config.yaml
activation: "swiglu"
norm: "rmsnorm"
qk_norm: false
tie_embeddings: false
optimizer: "soap_variant"
lr: 0.00771
beta1: 0.95
lr_head: 0.00965
decay_fraction: 0.568
decay_shape: "linear"
steps: 3052
Each number is 500 + 25 x the weight over its row's rms, rounded and kept within 0 to 999. Layers, rows and columns count from 0. Numbers have three digits each. The size before them is the row's rms in percent of the matrix's.

# layer 7 attention query, 64x64, rms 0.166, rows 0-49, columns 0-63
097:527497532501509534518498497506498498470493488475474523538512509564491528542545520465565461497479485526470496543537483522508466499477486522465510486512499498487509521531470519504519505508546488
102:530513480482546538497512494483510518544546505513498503489531453488498474498470461561445499484510468496464517490450537483527514483531464491502532507489539477471496502500501530497491507504511512
103:504509465471546524452489494507526520522518510530499488445529525467493456510478488534476531487511498503519514482444521458524514515503459488527509552472526490477517478470525517478504498496495525
108:507511516496537513512518500485494539535476519513534514487476473500513498490527467493489489512548482483489581508501466553504518467489475526537529499447534537488484520463537492499498521497492497
091:535501472515531524518518531474497515528515494521547511469507478532532476485477459512439519531537518479499535481491543525543473495528450502495510523489532499516517530505481501482520506533498523
093:499498507477484525520516525471505516497498493510545487509561527508531502511471481544496504514438478487494500533535494507452494455546538495470499457547528505502483484524486457502493511482489517
097:527489495492487500447486451526468490448482520450478471516472502490505496512567497474514501457513501494495467493491457510515513532457512494499478532481485518514462466513509499474482519541520509
115:501494508493503505499509531490495483456526482526545452500541496516493492506456519525473508542477547520526471522482489490526508503489500462467485498499487525520423529537512466453487504514510490
085:508486478496501518483493437555485512472462534497458488511476504519500497528547510478556506453477499510496509529521487486527495519483496488499460577513493529493470465511521507508485486514508492
086:474517506496514519501504518537528547482491466440468481495520534495511491521488487505498485439499506472493499471489495485509484458508489527479451521489544520461493446544476533479502484498478523
089:483494523450470498472469505494517529549502502475492524506523514504522510484451524497505541464501454487505543460497501491485447484520498496523516457501543461491546476479504487506478502487470530
078:492502540508509490474486493473506487462523528479525473491483441453518477498473509538492477508503522513541513501492496502491504518469476510550568469473533488495494529455476464494457489494511513
120:529512470474488491492491479473498504500569478541476508536510494496490509471452495489495506528491565491512516487507510443472486507481502490474551433512522459531491513502488485498508515483500526
108:533495496550512521506499521526496523479507502532502459487473511491513475538499522539513491468502546516537489506446492509524540541509459473500460548482490530506497487508536505453494476527507524
099:488458577505491495491484566498527485473469466541499434505457516506478526469493512510511529526477491484495479487491496509509513524506526497455526485509491503479477519488504518484510464500535508
098:506476488489498500523503484499510514503521493488472409502518494544515483478540476481454500513501524522530485508479503514506575492526478500502483524476483552516511466471504499475501455498482526
097:494507473453480499495489502467479537541507457488520556482521494485464487485493526516521478488506501485515529473464490498504492518526533522493474463502507548528492502505447445455516479480469503
142:472491486487481476498498498456508506508508487490528502541560522521517516474513462442480502523482466519485505493539516522458460490491525521493517423502521468520490508502485478546511509498527514
095:485494509479497489528466499510532522493481503490551477529513493479491556486511473473519514504483471479453511522527488529498469483482541548517475445476543501450495517472473498524500491480526528
107:501534478485488509460538493507469486513477536459555535492531480503487467536491518509504487550502549527496502446496486499521485489515472513465490497471511468490505508512501514447499493533499549
097:542481526465471536515523512469479511509487484529543494530474562519522475482516472506436548486496511506550476522480502528512500522508501497513509498484497533542522484494540479476490504509491476
107:507505540517521531497495484521530503459525513477504526472523447487442525506529493478512479523484523486507508471487512512526525502490473547546488496483456524450504511472499502487477463450518478
097:480527458543494487478520492482489565497510472523529468490444538484542515459486491489498471513461509494515520487456484502531465484463486486514484488471509487498478512500505481526465538533501499
091:511526508498530495445518487529493481458460489459495534519501505517518505506503475497462489500483510481478534484522537500472499460461534509496519501524486540509495508505469591507498494494542499
097:502522518510485494523500500531540491501490474530446479521473480469466535496480422490494507488453528466503504450537506527486502523506477490497513520515493509463514529491513506542469511520543501
093:504473521513524505532535496467527519494498542502481491493485512489516481515488560530538521480482501504493504526491473463467484565481458513505454502482474493495517513509454504555482522539470506
093:540521504515506526498533529527498515484494511498520508534551536537503505517483509472458480493452525548527493489527485484465495520527531494500467460529495463487556471512533506490486482509533486
100:477518514517486477534498500490497483508497464467454535466507472494485493511511482510519480470535483505463508493524491503489527505515494569540502514489461539492458505511460489506480512559474447
097:515515479521496523493503471496483478490485513537468477565459488510555475537490493518516532489518460553521471475487514504491479550491503507512522483491513523499540516454488504479485524492531459
096:530484483486440507497476485517492522537494514478501524483528450474492486509499492515538444477422505509491482491501503476481509509547507527502495466491452499476532502522470495454511494479491513
097:523491494473518502527540464531468522524495497481492451473490536471436498488552495509439482497486527510502479533505495524548483469521492496503503493447503501535495485455498508500494514508507530
126:496511534502482496495442505533496515528537481508511507457455463515474487485454486519540458487544506514528546474472512497489520508497482524513465485480491479460522484466537479466499475491479496
097:451500520492504480477500527504488515470461549494533484460499531482505535508549519478526468482514486502525505518547441481483495502516525548494485501523480497550469477498483490484503495499453518
089:532489523478549524512493519463488516512504494517492527532492536550494503501510505504493505528496516535487520530531531531525489499482434513491502481491530504460577509492533541488505519475491473
082:518498485499522497490495499462492494520528451508529504492486490525529484462486460522474537527518536496490522500508560512529531508496445468532519490463505495465537527497505515483477518491488435
097:457497492453505541496473534508520495492475492516481505481545566510489502501476521467482515530473460513556518492522504498499451519477532517476528526515484484531524522476496496509519489469502545
090:491476542507471513528482543475501463500499484483495519535529505548482540490505528479508476519478453511481482502534503501460461479516521521486510423537472479500524514500483508531493497465514490
118:516543482497505493482461521552520504516501489524467475470559565503466494518452497485492496472465491521510497465456505446497483490502533517487470533516484500487522496483507517493516471500507531
099:517480504524530522507552506497518515519491491523509481439514457496524466511515467540505507512495517459491547524482502511531506539508447475499481551485500538487492525520499500455506491546506505
091:498535494537528502512511500511488475525513486554545508486456488462524465506547508525507489496519552506524506522480550488522554477514452486523488488475461512484523498502529513494482523507500468
094:545516498523533527499500471515539510504457502492479501464467504512514486509540502497516530502522543487507498473463502513542496535484442513537464554484476516469513495506517535469535506532488489
102:487483491495543520499484491503489469533495482494485502482508530516505460513523524484507526506508510512529494476486504482529506554494454522526472569494491512505559467481552521445493475514488465
100:449520481458474504518498494490464468504473489493519496534563501512483514504467516493507508545443502533521509526530514477501501476532551461489478500511480467533525472507491486452522492487507510
110:471511521497506487499517512488474485477533500470525491538545496529504535518487499489477500464497433499506463505518496518446464452486538490480508422478517470514508505521502490503482518487500470
089:520484491467502469475519492469516509518478522480443555503498504517509505532541482517491467483493468483444492500517519535505518454480509515501484501531477462508470498532488504560483546516489520
080:473511486491503472530499522496531541566536477531507510512461540490498501473442528481483498528539493495538542492521514490464481512516495519505500459526525467501531506450488519513481519500506504
114:510480521489498491498528477531545511502497561477492490471479487501504492476503538453510504461513460496510511464512468470508486468461457485517532489447467509469530532481516518545475484503491489
087:528506551490544477502477544485512502517478473550525505470474475492490522491511463509488445508554486484503510527445519497483524549503530512507458480488505513484491511500541484483483525486496525
138:486492480469507522508475502488477496501505546457540494532537525509514490517424499495497519522465485536504514492519502487503512445492512496483535474520530477518472470468535479496469466470511540
086:516466488491486568511535488497475526518493493519489538493534505505490507505496477492491479506469512533481470523512499527539477507508542500462533497556489480541448516478491475525509506443502529
# layer 7 attention key, 64x64, rms 0.176, rows 0-49, columns 0-63
076:545531498495516541499466485486473470507496500437482510511478485510451477476496520502494491499498504542517467512472526483494508500484435502560459471498508518483481497470508481554469512493503522
102:499523515498421478500527549519533564509497492550535487502495496510538514471477484531509532486477525494504505464509468514497516516503504492445520506498522502520498487504489513458483461504464503
093:477468508519469479493524523492561509468486534551461507464476518511514509500491537453504485503519467463510521458537470523478494482516538500452507495525504499491531498480506529485533487511532485
089:542498558517476489494533521478492512499501526495494525484503533486467499482499558535503506475476489487495499528488463445487526529494532515471449452513483496491515515556521520497534508525507485
081:572527439499493463508511498471532495515510539517496447464503492532496473482516499501514530472508507505487505476458468494485523525484501465501508491494507510505526522533464528511482553542492499
078:547527517473487492498511492470507511489501512482482503526468478511480464471499520494537475495500471550502430508523522499528471556502477500509513505461485478550501557494492514532473524501527482
114:437498480494506516507465504478487496518461500518531513524536517453537531494464505490470488519466490505523452510502537470459514471520498484534493464517498488492497482533535498465506482450476484
120:483502487481488483490528492487474555542471492552529465467497491437535500505487480506493510484504501536481543479527484466493489533522494475515515540532498445487492506532507528508492483475463489
105:439466478510499479503479516488535500526485529542551518476543512478545505520483524484466466506487510477498518518501477498467549490502492498512490492481500501493508484523554492472527455454479486
102:443471506547496503503507464509540495492501508512465486532494492501522481505507513515509434490532517465509554528506456509496510514509493476488453486479448500459462519493519524494510515517468524
104:539536525511502499491489506497483473479524530442483534504478487566461496494520504498516481533513495496511507523465505523560479459483516520511494493483499520519470510498443505505487533513545536
114:498515545471503519505496513514441511532512458480477534540501467473465553534485485493491522493469452520477461509494514488508472484500516462481514517527478440471472514508506508499512512484523497
098:533507506496482516492540489516464536524529505455496507492455462542467497504498496516515491487542532464459511527489485547517477478469495470500521524511460489512498488520486529478501526525533555
077:470478458558489508473497481515522532492438520523478488468522532446508484506510493483460479508481508473503507478508493475451547504539508510494485494498462530467505495512519481504490475460498469
106:523534493508463502528526489523504496492528483468512525530498502476481482515556512480495465509546494537437488508520496469495495470505461480476480536489474487479495523474526474531539531502455475
079:487495461526501527477522481506495513477471494504497487541518522472480474496477499488469451474483492462504523440506499469463545511529524513497481456483493501483553470515530495503482480443528497
103:502529521506498484519505469503486506489522515482512453493435482554529514507492524504545513495515553560486485514489492503555492499449457486513506511516506513483520535509468489485473502527499534
093:537531514472469481495496496495437466496529498476494488493488476550514515469518524519537537474542501506505492510495533499536442514463512510537515481483519477525516510490462516513482494550523516
088:513534547486513484518498524497467455520531489468493508497477478540492549492507500503557524494525489524495507520525493509537437486484504509512486494501532447506514542493463483510515526551515507
098:517516516505532515488507492528548516502459475527469430494500460548488541482503505517490475512451499477525506489468509499479513472512502467534490518522463501466515535537496471503490478509521463
088:496508480472468498485451486483495484511509475462520550517586527488527480470492523482519480517500492505458480470517514475519499539484482496520488514466486507446519501520509496530470499461480515
107:498461498486489476544523510495537520574472501517481486494491488481490526522491482479508510473497494534507545464502495492528472489547515482476506520524573503501503517492553501492542504540501498
105:465495439526488489439542485504483496525524494513497501494500456509496530504506517503454522491499492485510546541481458515497496495488509443532503522490490484455471515517534530534469484491509529
097:459469493521508496502515494512505530534479497507510486576493499515486494453492493519429487487470463493520487486505485509455503521533490562498506489530510491453499450472503510468498499514485500
096:504501459488509464524543502521470521493521504463489469530513497533486469497500545480466497498514464464481466511514486505500517500549523488492509545444502452526514469488554516515474518507520510
097:479482515493496503452483520511463458499457488526490467485469516481488485505529514513524543553452539484487507509470503526483529530481490436512484492478487504494476544470502510524537529488513507
095:515525486507488477455457530466478474520432483478461519505491485481488445450542499484503481512502508487484495511484522515484487535524533535531513511494519553499532490488473477514477501512509522
102:459500531494484484522516502497483487477502506535501434502527521520495517528482486541506566495524465537527473488516529482490571563524504492495537513499496486506509498529503509473484490490500508
100:481532497434471493469439490499516472498484529493534542476536505462510487479432517484477495492466494501522464498468479507499500526492486491508461519483498499505486475537487538526510520473488507
108:481538478469456447478520494478466488481503477491503434486471488487529483491486506507502527497471522513486491526484482510540518461527476500506494457503507532534551520483478503482497472496526553
102:495496503539548538522542502521535543509470461520484498497514516545497556523452508533512491479519486479459513494506503465502495485506510528477502528513522476468551503528510495513482497467537502
108:514498485470495474516528549516491534505500492495504512464479485531486546521492472529493498453538527529485566502477501520563475503493482506480505545478495491513507524512466492501538521529501540
113:525512518514553500497467486502479475506470472491499536519529507484493544486516492455494484555480497513464499534484530493501488507494474542537467506509479544525509475495479461565511498473512473
087:534500492495516507508528532490546517522504490488458474482517497523484459496488507564526483473462484480499472516467508481511525512498528466483496465491497456470507533540508543469497504544543522
078:504488500486455471476533519476541532480532515523478488488483512504503503503498483547481552483508515478497547460512459488500517507496517454461540500529521459493516487501491533445481477527509516
096:550480488535474481496498522509499447475492543480481520511509502565492470511499527459481477498524502458489497528488497538541466487470510523529525511512483510497501505441513497513502532539508472
095:552547520506556533493495470505446472497497437445500506541491490528458485492533504508500488519520494507491489525472501488527496502480489518518484510468490516485476496489464484544512505506541516
111:469499471510504517496522500514517507470465530472447468468478495537460478493526547474497469507503493493522507500541489497519501452495512529514493489460451517492516524434504530486496544515512511
076:496488450503452453498519507492535528535465514537506477445513517453534497461486490468497493500501516517494528469489482468461507533506487468459482467511515516511515485500512518507544534488486500
090:474483498477494505452525508501503522526492515526475481483545526472499535505566483504519521500524518472534470490496488422480495526522522514465495485479534506493518493547523512472505463524490516
072:485448474499481504511508497522562480529451505500516470508523515508553476491475511507487514494480500473492502466534477443441524529496494476485498488509511534464517457502531495508533526507496486
077:480464482531520498501480499490526502474480521539535489466526566453542497464480503478486527514493494471528557467500500515513508505516534523526483517513499544472524447494515516482485501480501504
084:532538469532534490488501502471481508516490529508544490462456483521507483480516469510486487515516509543514551512493499556533455511514488533547479498478492539514514536531482520496505505514521532
080:511540537464517507515489496479438465535493517497453505532472445518461514495492508530511490475532505515509510508491538490544451516485504538537489495507512484513471522521456501515500524512515521
105:475460512494548490526479525492518452464462516478491508514504500520561509477491512555483505504491504514518527527517525467456553522511484493493507441471506528494525525496504494500516485469474487
122:532519552521514517506490493512495478483535488465507538490467473529459508503518494498530483535517502497482491547458491558555471502462498515494502506485515481505525508502460491503480519519539553
111:476479485471456498492507570493467491489501537513505506514529522546488494471474501485471529497463524455501544495469492489529525463533518487516474511511552519520488514488527476502535481470485511
105:519522540484507502529485513485506497540463438472484516509509459498482536505531482470521539504508536534461498502486513479544428497487492523489504474517505458500469501507482491509511513533484532
090:556552549495473474517503524480500495496486505487506518460482495504483541541534505547514453491536477534504503497503485515541456506506496543501496493466495496498527517498451494485527513504476463
142:499469443515454463466499495481531520500460502519498498466526535471526470544489531505497469492503525518492486465461460480506533511514479495474507514511526537519482480500499547476490474495471466